config.toml
bias = "none"
init_std_down = 0.0102
decay_fraction = 0.561
Each number is 128 + 24 x the weight over its row's rms, rounded and kept within 0 to 255. Layers, rows and columns count from 0. The size above them is the row's rms in percent of the matrix's.

# layer 5 MLP up, 384x96, rms 0.222, rows 224-259, columns 0-95
size [103  87 109  89 103 112 121  95  90  81 107  91 112 105  89 110 108 102  92 116 101  99  95 110 106 104  80 113  79 107  74 113  98  94 102  95]
[[154 113 162 149 138 166 134 142 114 142  92 136 108 113 160 147  94 130 132 108 107 145 126 162 152 111 153 126 117 153 123 127 116 136  97 131 150 137 122 100 116 101 114  72 141 133 173 117 123 110 100  59  95 136 136 103 133 126 114  79 124 107 111 165 129 118 202 128 156 149 143 176 142 137 146 128 117 141  76 129 113 127 145 127 109 161 149 132 107 131  95 110 164 133 168 116]
 [ 93  96 136 129 114 137 122 118 144 151 119 157  64 118 125 110  62 101  81 149 122 141 105 123 143 141 102 118  87 173  76 145 142 131 110 147 140 116 128 129 157 127 128 116 179 121 145 154 111 150 142  87 118 133 115 104 109 116 108 107 181 138 135 112 151 118 118 128 140 174 101 125 140 136 142 160 114 112 139 111 154 140 136 155  94 103 132 165 120 175 127 153 126  85 140 114]
 [168 100 136 132 139 122 115 123 144 134 108 154 124 124  97 141 118 127  90 148 117 119 152 131  95 108 121 151 127 122 173 139 153  97 158  97 130 181 112 162 131 141 117 114 131  89 147 123 179 144 137  88 105 157  85  60 172 139 135 117 153 123 152 132 145 154 170 119 134  73 102 106 145 108 115 130 151 128 133  94 147 122 117 103  91 144 156 140 118 104  96 121 151 101 110 144]
 [125 171 125 121 133 122 106 142 121 160 131 112 127 141 155 144  87 150 135  96 142 147 106 163 102 116 107 136 135 111 140 116 121 190  77 114 132  97 187 141 120 101 116 155 143 128 111 155 109 159 138  99 116 147 104 127 125 155 122 131 118  88  78 132 104  80 111  98 135 140 113 156 110 110 133 125 143  78  99 150 164  98 106  92 116 158 150 155 100 141 126 108 142 132 178 126]
 [128  96 101 106  93 162 108 151 132 135 127 112 124 135  96 136  92 148 130  85  80 112 139 140 135  97 128 164 111 125 116 122 113 144 124 146 176 143 152 115 133 108 135 155 136 127 165 120 156 110 116 104  81 121 133 135 164 142 166 150 129 144 163 134  90 144 139 159 150 116 101  90 172  94  94 129 158 143 106 133 123  97 131 116 113 167 157 135 148  98 135  81 171 151 164 151]
 [114  68  91 156 124 153 127 137 112  94 113 129  90 101  91  99 138 148 120 111 118 152 148 175 103 111 100 102 161 113 104 116 110 156 134 137 120 140 146 108  99 128 127  88 144 123 118 110 148 133 113 128 113 118 122 145 157 167 123 124 128 132 160 106 170 107 144 125 151 178 116 165 211 131 118 127 170 128 110 118 147 149 116 121 116 164 150 118 113 146  80 135 142 134 151 109]
 [151  78 133 151 151 103 166 160 111 151  99 110 156 127 109 123  95 110 109 104 100 143 166 124 136 111 122 131 120  92  96  92 142 162 125 120 147 154 153 138  77 145 124 119 157  99 141 135 141 146 100 142  99 157 159 135 160 139 130 144  93 135 124 121 125 102 132 126 150 115 115 117 122 120 105 192 118 172  89  90 144 129  93 144 136 121 161  90 161  84 121 106 113 136 162 118]
 [123 132 129 123  80 170 150 147 141 180 106 126 122 153 143 115 113  91 114 125 108 179 122 163 146 125 122  91 114 122 104 126  90 162 153 144 123 129 127 127 165 123 109  86 134 135 129 157  85 153 136 132  98 155 198 109  60 128 108 137 136 119 173 140 187 145 145 105 147 130  94 121 143 108 127 101 138  91 130 132 117 140 115 126 127 132 131 154 112 110 121 135 143 115 159 106]
 [112 111 124 117 141  90 129 150 121 133 117 116  91 110 175  91 105 153 129 124 106 115 130 132 115 129 115 141 119 118  88 133 119 110  99 106 104 159 194 121 131 105  96  90 153 122 133 112 135  90 146  80 142 157 129 138 113 165 117  87 140 112 129 153 161  97 139 141 139 123 166 178  80 142 137 177 134 132 110 133 136 137 132 115 139 147 139 106 104 157 103  94 151 139 193 115]
 [112 103 132  91 124 100 127 179 144  98  99 134 130 140 136 178 148 108 116 109  94 105 117 109 125 139 126 111 142 132 128 162  96 118 151 122 134  91 151 123  74  99 150 140 122 138 108 153  80 123 135 140 136 143 128 122 124 173  98 130 112 108 142 128 149 138 118 130 117 151 103 141  85 126 145 127 145 141 123 165 133 110 142 174 117 189 145  90 156  58 167  88 132 119 135 107]
 [135 130 128 125 119  99 137 148 127  96 110 113 119 106 142  83 121 125 116  97 101  96 158 167 149 130 130 112 156 155 133 141  82 113  72 143 178 141 114 152 124 117 151 165 112 107 102 114 132 174 118 118 115 124 109 123  91 109 110 136 159  67 125 157 125 106 120 114 118  79 146 136 145 140 167 136 119 150 150 116 158 140 138 139  92 159 148 148  86 172  88 125 136 114 167 136]
 [118 125 124 120 115 112 122 174 102 164 141 150 117 116 134 166  93 136 122  76 137 143 174 148 118 142 124 131 157 123 163 114 105 130 140 124 198 159 108 131 131 122  90 145 112 133 132 168 108 101 140 115 107 174 123 112 136 185 162 132 159 121 116 161 136 144 124  88 148 142 129 119 144 129 149 143 129 148 107  83 120 142  61 128 117 125 134 153 140  80  95 142 102 123 129  97]
 [128  90 114 118 162  93 120 144 148 120 111 127 121 136 144 111 119 101  75 116  71 130 141 146  96 125 128 139 116 113 111 111 107  98 133 183 146 122 134 129 145 112 133 114 151 131 153  86 152 161 136  93 130 113 129 101 121 129 146 141 154 146 172 158 146 122 136 128 122 135 138 135 145 139 130 140 108  95 131 138 121  90 140 191 118 130 166 103 109  37  88 126 123  96 122 161]
 [120 132  92 146  93 124  91 146 130 133 129 141 103 106 111 108  94  91 135  87 114 181 147  98 136 127 148  91 103 133 127 105  89 140 148 137 103 144 134 118 123 155 136 118 148 126 134 130 135 101 148 129  92 108 130 161 154 123 131  97 136 123 173 121 163  98 157 158 150 121 141 137 148 109 188 202 145 141 107 146 157 171 111 108 133 135 137 128 127  89 110 112  84  93 108 134]
 [136  89 122 146 148 127 137 147 117 138 145 131  95 112 189 171 111 123 110 137 133 166 126 165 137 111 118 151 102 136 134 134  98 102 105 136 152 143 173 154 189 131 156 133 108 131 144  94 106 119 174 106 133 154 137 164 101 103  72 140 130 113 104 116 149 161 170 108 113 109 128 126 106 127 144 154 144 101 116 109 121 118 123 128 109 159 124 180 134 118  85 128  99  78 133 118]
 [101 114 157 155 101 146  89 134 141 104  76  97 144 134 145 131 104  74 123 130 101 164 141 187 115 164 143 142 105 107 111 128 132 116  97 170 155 122 132 126 143 133 151 123 166 104 158 121 164 137  97 107 104 145 104  77 135 133 138 109 140 115 151 155 120 111 158 151 144 114 167 128 137 144 133 132 120 156  96 117 156 140 128 147  94 139 131 160  82 118 110  80 132  94 151 139]
 [ 99 119 124 110  98 133 108 156 110 128 141 111 117 124 136 131  81 121 132 144  93 118 134 118 127  98 122 119 127 107 106 130 111 142 157 118 155 130 149 108 112 101 140 144 142 127 128 103 162 136 123  84 116 191 144 133 142  99  95 185 131 114 189  94 204 118 137  91 139 143 137 123 115  84  97 141 140 140  98 127 196 145 125 125 107 172 150 129 130 140 143 120 148 137 113 155]
 [122 113 111 105  90  94 133 136  82 129  99 109 132 113  99 128  95 160 143 123 141 109 157 138 133 118 139  88  97  94 136 157 128 109 152 160 130 159 141 123 106 127 129 181 118  83 110 120 160 105 147 145 106 146 148 130 128 118 150 122 144 136 156 153 130 111 150 171 142  86 114 105 104 140 182 201 122 158 107 134 136 119 150 143 109 133 151 111 160  82  97 116 111 131 125  91]
 [106 103 143 121 146 117  91 113 147 116  96 165 127 102 126 174 127 144  93 134 143 141 151 125 148 137 128 155 106 148 122 151  75  95 109 137 129 146 106 133 141  94 149  88 130 101  86 126 117 137 109 116 129 147 162 134 118 153  96  90  95 110 113 179 125 130 175 182 124 144 108 142  95 108 125 137 116 130 121 145 164 162 147 141  73 160 146 112 141 148 107 145  81 117  98 135]
 [113 147 118 142 109 160 118 118 155 108  58  97 122  90 118 173 108 130 127 147 108 143 148 148 106 108 120 145 125  83 123 162 125 132 139 156 124 155 135 130 141 133  97 150 143 135 181 146 141 133 138 113 103 142 124 133  95 111 114 142 128  97 157 154 148 115 149 146 134 129 143 143 130 157 139 103 204 128 115 130 131 106 126 117  96 183 146  89 105  95 103 102 112  93 100 174]
 [115 147  90 112 132 128  81 140 117 131 138 148 128 144  82  99 109 141 142 111 145 115 129 125 138 127 128 145 129 144 108  89 132 126 111  96  85 185 175 122 182 112 138 145 129 109  88 131  95 127 136 103 119 159 143 125 141 127 146 128 177 155  90 149 163 166 135  85 131  89  97 173 122 129 129 132 121 117 100 148 152 139  83 133 115 138 155 109 156  80 101 136 145 117 151 153]
 [ 88 110 113 118 117  82 119 178 157  97 144 113 170 132 134 112 116 136  98  82 139 106 147 135 151 135 122 143 150 133 110 106 144 162  85 137 134 101 149 144 118  96 108 142 127 115 155 178 130 130 126  89 126 142 153 123 150 110 133 118 119  99 143 176 133 150  97 112 138 153 136 193 124 120 102 109 119 119 128 115 142 163 140 110  90 140 149 123 143 110  70  65 112 118 149 124]
 [145  90 108 154 108 165  97 115 134 147 101 181  87 136 170 144 107 136 135 140 130 123 131 138 125 117 118 110 118 165  99 128  85 170 137  93 132 110 155 153 119  88 117 139 155 127 142 101 108 142 104 145  87 180 130 121 135 139 111  89 147 116 140 134 103  99 136 134 184 154 127 185 144 141 110 150 127 172 124 133 128 105 119 132  73 132 128 121 156 124  76 134 118 119 122 126]
 [ 95 135  94 140 113 133 106 130  98 138 107 165  96 143 147 131  34 142 119 133 139 116 136 105 119 149 161 149  85 126 110  93 117 158 113 149 128 117 115 161 132 119 120 147 153 116 139 150 112  92 140 131 115 128 137 130  95 111  90 130 140 101 184  95 124  70 130 137  95 187 105 161 149 137 155 116 123 129 102 151 133 149 157 132 122 118 155 127 162 133 131 122 133 115 162 145]
 [116 123 147 158 108  95 141 102 139  86 156 108  82 137 184 131 141  90 154 129  99 118 111 125  74  72 122 146 134 127  94 116  91 143 142 129 109 163 154 143  97 104 127 165 116 111 147 146 196 102 143 136  94  96 160 114 124 131 110 118 146 152 126 149 129 128 136 120 129 145 153  99 105 110 125 134 138 135  96  88 133 141 136 108 147 151 159 134 130 139 168 139 135 115 159  89]
 [ 95 124 106 111 117 106  64 160 129 131  74 154 146 155 101 155  83 123  93 151 154 120 123 145 149 129 186 146  96 129 133  93 129 119  73 142 127 158 101 116 151 129  76 140 116 130 111 114 145 157 140 123 133 133 140  82 126 147 143 108 137 106 158 115 152 137 124 119 147 115  83 114 133 109 145 130 148 122 101 111 161 180 176 135  96 114 141 134 136 126 105 125 136 136 103 151]
 [134 114 130 159 134 112  82 101  98 119 132 130 124 133 127 101 118 135 106 105 108 108 130 166 121 132 161 150 139 139 114 112 107 159 134  90 140 165 119 137 147 156  95 158 134 159 193 100 198 156 132 155 113 143 147 115 107 125 122 115  94 111 100 145 121 114 164 107 119 103  98 126 150 114 163 103  69 178 122  69 137 141 148 105 141 136 130 146 121 135 114 130 126 112  95 121]
 [121 134 136  79 142  92 153 147 138 106 124  97 110 134 148 151 106 120 119 157 107 136 127 137 148 154 102 155 155  54 131 161 139 142 126 122 132 154 143 172 102 100 116 132 127 100 122 131 160 148  93 105 111 150 105 147 119 116 132 122 154 111 140 155 176 121 154 118 151  93 126 101 171 120 159 142 131 135  89 110 154  82  68 124 115 137 161 101 121 116 108 110  86 135 155 106]
 [123 117 115  91 132 117 146 124 102 153 145 149 107 160 121 104 110 104 145 185  75  82 115 101 124  99 131 112 169 136 113 116 128 142 145 119 142  95 171 150 114 133 123 100 150 118 140 109 131 117 153 124 125 126 128 115 116 122  82  96 136  81 188 172 161 141 118 150  93 135 139  72 137 162 155 176 138 118 153 123 134 124 146 107 112 161 143 131 121 105 137 134 160 110 136  93]
 [129  89 143 123 116 135 159 107 138  96 106 131 108 145  97 152  84 126 120 130 126 100 140 116 149 107 155 123 100 142  73 119 127 146 126 144 154 110 150 134 160 107 152 134 138 112 142 100 171 174 135  95  84 146 114 137 114  84  92  76 137 162 150 161 139 158 166  98 158 152 105 149 103  92 123 166 120 159 138 147 149 142 138 138 130 166 148 161 133 102 102 110 151 109 127 114]
 [143 127 133 171 119 142 123 108 132 150  93 164  88 130 124 149 156  68  96 124 113 115 111 151  91 103 115 158 134  58 108 148  57 147 117 128 130 168 136 163 128 132 136 167 116 148 140 164 135 166 101 131 135 118 136 129 105 184 126 111 153 107 106 116 126 115 119  97 126  97 105 116 104 143 116 184 141 141 139 103 148 136 141 146 116 129 113 139 145 123 155 130 106 135 145 106]
 [136 130 100 133 107 117 141 143 140 153 144 110 116 126 128 128  81 140 106 134 140 119 147 110 112 129 150 152 108 129 118  92 109 115 142 149 158 166 128 102 174  73 135 185 160 139 130  78 147 131 111 101 122 163 121 133 140 144 138 142 191 116 147 106 116 103 106 111 131  94 132  94 134 151 129 181 150 119  99 156 111 119 132 163 100 165 159 148 120  77 124  81 132 126 123  97]
 [124  77 120 144 118 102 120 111 102 154 154 195  82 125 108 141  96  88 124 106 140 165 149 125 118 157 155 136 110 111 109 104 147 170 135 128 135 142 111 148 130 130 109 133 145 128 109 119 142  90 144 135 118 139 148  80 131 174 102 142 144 122 117 159 156 124 116  96  87 100  94 147 131 129 120 160 130 121  97 143 166 119 133 119  91 172 142 130 166 136 109 130 103 115 141  67]
 [132 155 131 122  72 162 125 128 103 134  94 126 173 167 121 117 166  99  95 109  91 138 160 145 140 109 107 129 154 110  96  86 123 181 136 100  98 137 141 156 144 133 117 106 111 139 160 139 149 139 138  92 105 128 126 129 152  92 100 153 156 122 115 116 180 111 133  86 113  93  89 144 109 135 154 150  88 116 109 158 143 166  96 116 131 139 149 105 149 106 128 109 116 110 130 139]
 [114 157 151 130 116  98  96 152 116 144 163 137 140  96 136 158 140  91 136 132 169 139 151 146 125 138 111  92 134 192  86  90  88 121 108 136 155  91 157 121  93 114 137 115 128  96 157  77 173 130 131 134  95 152 134 117 118 114 152 106 168 112 116 148 161 161 145 129 140  94 144 142 131  93 120 151  99  97 112 133 130 127 100 111 116 123 169 156 125 175 137 118 129 138 152 133]
 [159 150 160 132  95  95  95 148 141 120 134  97 186 123 115 184 120  63  91 115 115 167 134 156 105 114 149  99 158 121 102 118 114 113 150 120 154 139 122 116 150 152  95 155 135 134 136 114 119 103 139 111 111 123 134  96 129 120  67 106 124 160 140 174 115 126 184 112 117  99 118 110 127 134 136 168  80 141 116 135 122 134 133 140 121 127 148 134 150 100 103 107 116 114 119  92]]
# layer 5 MLP down (transposed), 384x96, rms 0.22, rows 224-259, columns 0-95
size [119  86 107  86  96 121 111  84  78  74 103  87 132 109  76 127 117  95  83 119 105  93  89 113 116 103  72 124  73 111  75 112  98  87 119  88]
[[155 111 135 146 115 101 106 113 122 104 169 113 140 119 165 169 100 110 132 158 138  92 158 121 142 142  88 132  92  96 146 134 151 146 116 156 114 125 177 100 108 124 131 144  99 129 120 123 121 146 107 113 114  95 125 116 131  94 125  99 131 165 137  83 131 115 152 132  84 140  99 149 110 116 120 135 148 124 106 155 187 132 172  82 131 142 160 165 109 157 128 103 118 166 108 174]
 [ 96 138 103 102 155 205 106 100 111 139 106 133 146 118 113 134 159 136 130 151 119 112 143  98 134 104 126 156 121 132 127 106 146 147 124 130 132  92 101 142  95 153 135 106 103 167 101 119 120 117 142 114 133 129 142 109 109 124 171 171  86 160 136 124  80 156 102  91 171 148 128 139 158 131 103 134 136 154 187 122 150 133 125 144 105 128  74 109 105 147 118  94 134 166 141 147]
 [111 102  86 135 172 118  94  96  94 149 144 126  97 152 161 116 125 147  95  93 127 122 137 103  81 115 132 129 144 108 140 114 129 128 153 128 119 167 152 119 174 106 140 187 122 155 145 117 172 138 136 116 143 107 121 150 121 164 105 173 135 168 131 120  95 128 149 107  93 168 142 119 107 101 131 139 100  86 140 181  89 135 115 158 125 142 103 148 155 116 111 114 125 138 123 110]
 [ 89 103 138 127 141 162 116 154  66 131 127 139 117 155 110 123 139 122 173 123 143 141 135 108 120 129  79 158 153 103 139  83 164  98 128 141  95 129 152 116 115 123 138 159 139 138 145 140 123 111 113  96 130 114 104 109 141 133  99 130 130 120 120 150  99 115 150 163  90 126 122 167 131 154 173 106 156 102 147 163 109 159 117 147 143 103 167 124  55 143 123 113 133 103 134 180]
 [127 141 129 169 149  86 113 114 124 158 122 158 117 101 142 171 148 133 136 164 127 137 144 144 138 157  94 124 133 161 126 139 153 132 134 134 126 125 146 150 131 132 107  57 135 175 106 145 102 130 122 116 121 129 150 108 113  94 147 105  99 100 151 163 155 122  87 136  96 135 129 110  65 123  99 149 106 103 166 143 114 116 144 135 114 108 127 165 132 114 128 185 114  68 130  94]
 [148 156 101 143 131  86 139 133  96 125 133 155 112 115 112 149 108 158 101 135 105 136 124 128 149 111 128 163 146 185 113 142 129 129 115 116 121 121 120  79 126  98 109 114 136 201  98 147 103 105  97 110 150 133 121 192 125 126 113 122 107 104 103 129 110  87 110 101 149 149 132 131 121 132 140 121 167 142 148 148 157 142 148 169 148 149 129 108 161 132 150  81  63 145 120 112]
 [113 146 134 141 135 140 146 128 105 154 152  68 157 112 100 119 172 133 105 112 139 131  94 126 141 103 146  85 134 127 138 123 123  61 148  85 130 131 119 142 117 185 114 129 126 207 158 134 100 164 157 162 116  98 145 145 137 120 117 119 137 130 128 115 140 120 111  94 150 149 135 108 102 124  93 117 119 149 133  79 133 100 110 148 159 112 117 127 115 117 163 171  95 137 131 140]
 [121 130 108 155 129 148 126 111 102 129 112  98 128 128 120 128 162 100 145 126 133 112 107 111 132 131 122 129 126 125 144 122  97 127 125  90 128 118 102 116 113 135 115 129 141 124 153 118 108 139 117 189 201 125 127 199 168 147 149 147 148  92 109 156 138 139 105 162 106 101 112 140 115 151 109 122  85 144 119 130  64 124  86 190 132 156 116 114 121  86 119 166 155 151 129 149]
 [121 114 103  90 119 127 156 135 144  92 148 129 110 107 117 124 151 106 163 120 160 124 129 104 139 141 128 150 173  90 129  92 128 123 139 169  99 131 145 135 159 123 134 160 102 129 133 140 148 135  86 111 128 111 132  99 124 121 156 135 141 125 157 116 142 158  97 100 107 101 112 103 146 161 107 121 103  77 179 125  97 110 152 148 175 176 139 189 137 146 133 169 138  91 113  96]
 [133  94 166 117 133 154 125 118  95 129 144 154  97 127 125 108 117 107 161 106 148 154 136 113 139 118 146 110 172  77 149  97 111 134 145 113 149 135  99 100 124  66 143 130 117 123 111 120 134 115 129 145 207 115  97 117 137 121 143 142 107 144 113 142 152 126 102 135 131 133 161 128 157 139 104 131 101 152 166 176  89 158 122 151 136 145  64 129 136 129 140 164 108 159  94 119]
 [114  94 126 123 116 144 111 128 128 150 163 104 195 120 109 117  96 119 130 138 147 104 150 119 151 116 132 107  77 123 130  91 137 146 165  87 149 124 126 102 121 121  75 135 113  86 126 135 126 128 107  88 115 116  92 103 147 153 102 154 170 113 154 110 130 156 156 152 138 111 127 127 139 145 143 113 142 148 108 127 125 114 153 141 142 136 122  77 123 115 114 146 201 128 176 176]
 [122 127 122 142  96 125 151 107 163  79 113  84 125 114 168 101 150 127 108 160 135 115 138 111 123 153  94  87 146 139 173 162 120 110 129  99  80 107 127 122 139 146 142  87 122 140 116 105 117 150 151 142 141  67 127 119 124 132 148 101 122 148 115  81 109 127 123 156 137 151 119 154 138 131 169 122 123 185 185 160 138 143 132 109 116  72 113 109 121 165 134 130 126 138 140 150]
 [128 113  94 140 104 149 124  91  76 156 159 126 113 178 147 147 170 142 147 123 143 133 100  99 115 111 151 141 104 115 141 142 139 133 157  93 101 119 122 111 128 142 115 143  90 153 186 130  88 124  91 171 114 133 134 143 116 185  86 123 128 105 127 116 111 151 133 128 150 115 154 127 143 121 133 125 144 117 124 100 110 106  91 147 179  96 162 159 106 144 136 103 113 122 106 178]
 [112 134 164  94 149 128 149 131 128 165 101 121 124 154 124 140 121 131 139 108 184 139 141 138 159 112 127 118 171 137 134 130 161  90 110 119  91  94  97 107 131  83 138 128 149 142 109 133 131 160 113 140 159  98 157  76 145 117 136 109 151 129 164 126 109 130 100 103 127 109  75 103  91 136 166 106  96  99 159 129 125 158 151 147 142 148 109 145 134 109 155 123 192 140 137  86]
 [118 139  86 127 125 154 119 116 166 142 109 136  82 130 127  72 120 137 122  98 164 102 183 159 111 134 138 144  71 124 162 172 112 110 186  85  96 163  92 132 126 130  89 136 128 126 146 146 139 127 149 111 151 105 117 138 102 110 123 171 105 138 119 134 117 104 106 136 126 143 122 122 140 138 131 140 114 164 157 149  73 121 132 154  93 113 121  98 136 127 148 160 132 160 109 121]
 [130 147 130 139 139 114 162 174 131 127 108 135  84 153 142 129 129  92  96 144 149 133 141 162 124 144 162 163 131 145 111 134 178 122 127 102 130 132  89 100 150  85 107 133 161 118 134 101 108 114  95  74 157 138 164 146 105 111 181 150 137 136 125 115 136 143 111 110 146 133 116 127 107 146 151 124 106  85 126 134  73 117 137 146 111 166 108 142 139 127  93 114 185  74 129 118]
 [119 114 130 143 131 148 126 151 128  87 147 148  91  90 108  99 135 153 107 150 150 132  98 120 153 150 131 111 117 181 113 133 141 176 100 132 108 118 133  77 145 132 109 108 157  93 116 160  80 157 107 153 106 124  99 100 141 128 145 131 123 151 141 156 198 143 129  73 132 121 105 140 118 125 102 104 100  90 108 133 141 141 130 147 118 111 109 142 148 131 120 142 159 188 143 106]
 [111 144 118 125 159  68 139 127 112 159 112 124 109 133 121 153 108 105 124 122 151 168 112 131 136 116 156 141 140 148 156  82 103 137 115 102 119 130 114 120 167  86 154 145 142 158 126 143 133 138 136 144 130  85 137 160  81  97 134 135 132 115  81 167 166 160 133 110 122 143 138 108 171 143 161 151 129 114 104 111 103  95 118 167  99  62  80 137 109 124 163 122 128 114 139 127]
 [ 98 156 110  80 154 155 128 133 134 106 139 116 157 139 118 113 106 158 119 119 190 128 140 110 113  90  93 153 143 149 121 157 104 164  74 131 149 104 108 118 157  50 152 146 145 165 111 112 174 124 135 120 130 141 136 122 131  87 116 122 141 132 127 111 130 113 105  99 152 143 149 143  84 120  85 134  97 103 153 160 137 110 114 151 116 142 111 149 139 165 140 148 116 148 150 124]
 [114 153 131 141 134 101 102 126 134 123 155 131 149 140 110 109  98 180 134 122 107 117 180 121 132 102 108 138  87 139 151 134 101 142 149 107 121 175  91 117 174 112 129 148 120 160 140 109 168  79 120 141 165  81 151 127 161 146 124 109 123  60 148 126 107 119  93 143 123 145 107 161 136 149 179 119 124 105 152  96  97 128 165 129 117 124 132 148 140 147 111  84 117 110 128 124]
 [142 137 137 146 125 156  83 132 139 113 179 134 153 139 125 121 158 135  93 147 119 130 121 107 117 157 179 109 114 133 142 126 135 132 109 130 158 130 102 124  62 108 130 114  95 100 147 141 147  91 153 123 116  84 115 144 103 100 143 170 140 128 112 126 172  93 183  95 146 117 157 155 150  95 135 101 144 162  94 151 173  93 111 119 146  92 144 105 105 130 114 129 143 100 133 123]
 [181 117 112 140 160 111 137 119 135 110 131 156  95 124 128 117  85 102  81 141 145 103 150 124 115 127 117 147 141 153 175  95 150 149 132 101 126 147  81 115 137 119 123 128 104 154 123  78 156 101 113 182 133 127 118 126 144 137 143 145 143  91 162 139 110 120  91 150 159 106 115 153 155 123  98 175  85 161 169 134 137 133 146 161 146 112 106 149 135 109 137  98 100 118 131  84]
 [122 139 147 147 122 137 124 110 124 121 172 132 109 123 133 115 120 141  97 110 141 150 108 142 121 127 162  76 110 122 160 124 139 140 165 137 129 117 140 124 148 183 122 106 133 143 120 125 112 166 141 149 153 104 114 159 119 152 165 103 106 117 145 107 164 213 106 112 102 107 148 161 100  97 124 105  63  87 137 122 118  99 140 103 131 147 100 135 135 116 124  96  86 172 125 134]
 [145  68 124 140 109 145 113  89 174 103 159 122 108 123 119  91 149 134 136 138  90 146 149 123 135 117 118  70 152 166 127  99 148 140 137  96 128 123 147 153 141 145 173 109 142  95 152 116 121 130 123 135 142 129  96 137 135 112  97  99 155 123 126  51 117 109 154 163 108 144 129 152 133 143 146 122 167 137 131 102 128 142 144  99 137 133 122 117 163 130 130 134  50 156 129 133]
 [172 120 125 174 131 106 118 161 117 112 114 120 152  96 128 131 100 100 146  90 128 132 126 134 138 140 132  99 101 131 101 135 118 166 114 161 147 122 127  97 108 180 114 108  85 147  98 120 140 160 130 115  67 122 178  90 127 117 153 153 144 135  94 166 140 103 149 113 123 149 118 128 151 113 105 197 108 132 149  85 147 130 144  88  97 125 131 133 154 131 148 134 118 159 135 105]
 [128 137 142 116 154 127 121 168 130 143 145  76 123  96 128 146 122 156 153  73 216 128 110 171 138 126  78 127 141 119 114 138 135  89 114 126 143 105 140 157 126 127 116 162 125 152  82 124 134 132 104 157  94 134 158 123 123 113 114 130 147  93 154 119 137 155 116 123 123 119 128 161  85 158  83 162  86  90 134 120 154 100 157 131 118 113 143 154 110 118 117 156 138 126 119 124]
 [140 122 140  96 164 113 138 149 149 162 165 152 135 145 115 116 199 128 119 128 109 107 112  91 146 138 129 164 122 103 155 102 149  90 125 128 126 129 102 108 157 131 112 128 131 143 126 173 124 171  80 116 143  82  96 106 112 127 187 107 138 113 123 127 115 155 120 113 100 133  91 147 132  88  95 149 116 128 162  95 114 132 153 109 142 103 106 151 180 156 122 116 140 158 127 119]
 [128 133  94 157 140 101  92 127 112 116 135 150 156 115 131 120 138 158 162 132 144  95  97 102 111 134 161  79  91  89 131 123 111 169 159 168 135 131 114  83 121 146 113 152  96 114 125 148 144 123 134 118  83 129  99 146 128 142 125 131 153 124 161 123 111 137 151 104 149 137 163 112 122 153 137  99 184 131 133 101 173 144 115 122 113 175 127 111  88 126  71 177 106 120 133 123]
 [124 113 127 150 107 147 135 141  95  96  73 109 138 137  82 154 134 147 172 142 118 156 116 134 138 146 126 175 107 125 133 149  93 151 132 118 125 134 115 133 153 162 108  93 145 156 115 121 103 128 135 109 133 126  92 115 157 132 146 140 114 136  99  59 148 149 154 127 120 140 112 161  69 127 111  86 146 170  67 164 163 110 110 151 134 160 111 116 121 150 126 146 145 106 118 129]
 [136 111 162  96 107 140 105 110 133 128 134 139 129 116 121 123 131 138 131 126 101 106 114 139 136 103 170 139 127 144 106 137 143 172 128 180 135  88 109 124 139 150 129  81  98 152 120 139 113 184 142 184  71 137 173 106 130 122 123  97 119 140 145 118 129 137 158 147  92 122  82 132 131 127 139 173 159  95 144 133 123  98  96 143 107 137 167 171 100  93 116 148 147  89 105 122]
 [ 99 129 132  95 120 147  90 156 110 125 143 138 102 144 138  69 106 156 118 159 118 127 109 139 119 146 104 103 144 143 138 132 155 144 107 108 108 103 122  98 117 120 129 113 122 112 156 121 131 120 143 184  75 121 103 143 148  98  84 135 127 179 115 125 164 146 123 146 126 127 141 141 192 134  93  97 126 149 133 136 136 144 124 124 166 151 149 145  83 135 162 129  77 182  98 119]
 [153 172 144 138 139  77 129 134 109 118 135 144 132 124 102 134  82  92 161 163 119 114 114 130 161 129 122 132 157 119  89 149 141 106 145 129 115 137 141 114 154 100 161 123 139 105 102 128 138 117 141  81 151 129 160 132 146 112 106 127 155 116 145 152 125 100  94 132 148 130 154 101 167 136 116 112 131  85 165 151  40 134 128 117 155 130 117 104 163 113 147 163 159  81 141 140]
 [117 139 109 144 127 112  83 120 145 120 120 104 142  94 186  89 157 109 102 127 178 155 109 146 112 123 115  80 169 161 159 169 131 156  94 120 141  71 155 148 108 123 108 121 138 125 133 143 124 100 144 159 144  97  91 120  88 125 121 135 117 171 116 134 153 159 111 112 103 155 104 161 126 108 129 127 113 119 122 146 153 146 135 128 132 119 122 120 127  99 157 158  90 154 166  93]
 [145 134  70 109 138 149 111  73  89 137 111 104 187 141 121 171 137 146 147  99 132  91  95 139 127  85  70 121  93 149 121 137 121 148 137 128  98 158 116 113 123 131 139 137 101 114 160 150 159 134 140 122 131 134 113  98 119 155 148  88 165 128  75 141 127 140 142 127 148 100 152 181 120 128  89 124 137 154 110 116 112 155 135 119 133 129 133 158 134 131 107 127 105 154 162 152]
 [ 87 133 108 122 129  78 123 163 106 124 147 104 133 137 119 121 141 113 146 133 129 106 140 125 134 148 110 139 200  99 120 168 104 149 126 177 136 122 174  87 171 136 152  91 134 111 136 140 150 103 143 150  79 170  99 151 149 135 123 118 132 134  77 110 136 164 141 125 138 117  94 135 111 117 111 109 139 117 131  86 144  60 123 139 128 104 139 143 104 106 155 139 134 129 129 163]
 [123 168 160 128 124 139 117 159 120  85  97 125 137 108 142 111 100 146 108 142 139  91 163 125 104 117 159 138 122 109 114 135  39  99 124 136 146 153 169  87 135 171 140 151 120 155 139 124 165 133 149 134 157 121 123 136 136 136 137 117 103 135 125 109 159 100 110 165 106 168  86 182 112 130 143 133 122 143 125 118  84 132  86 117 111 111 118 121 140 138 131  93 145 146 166 101]]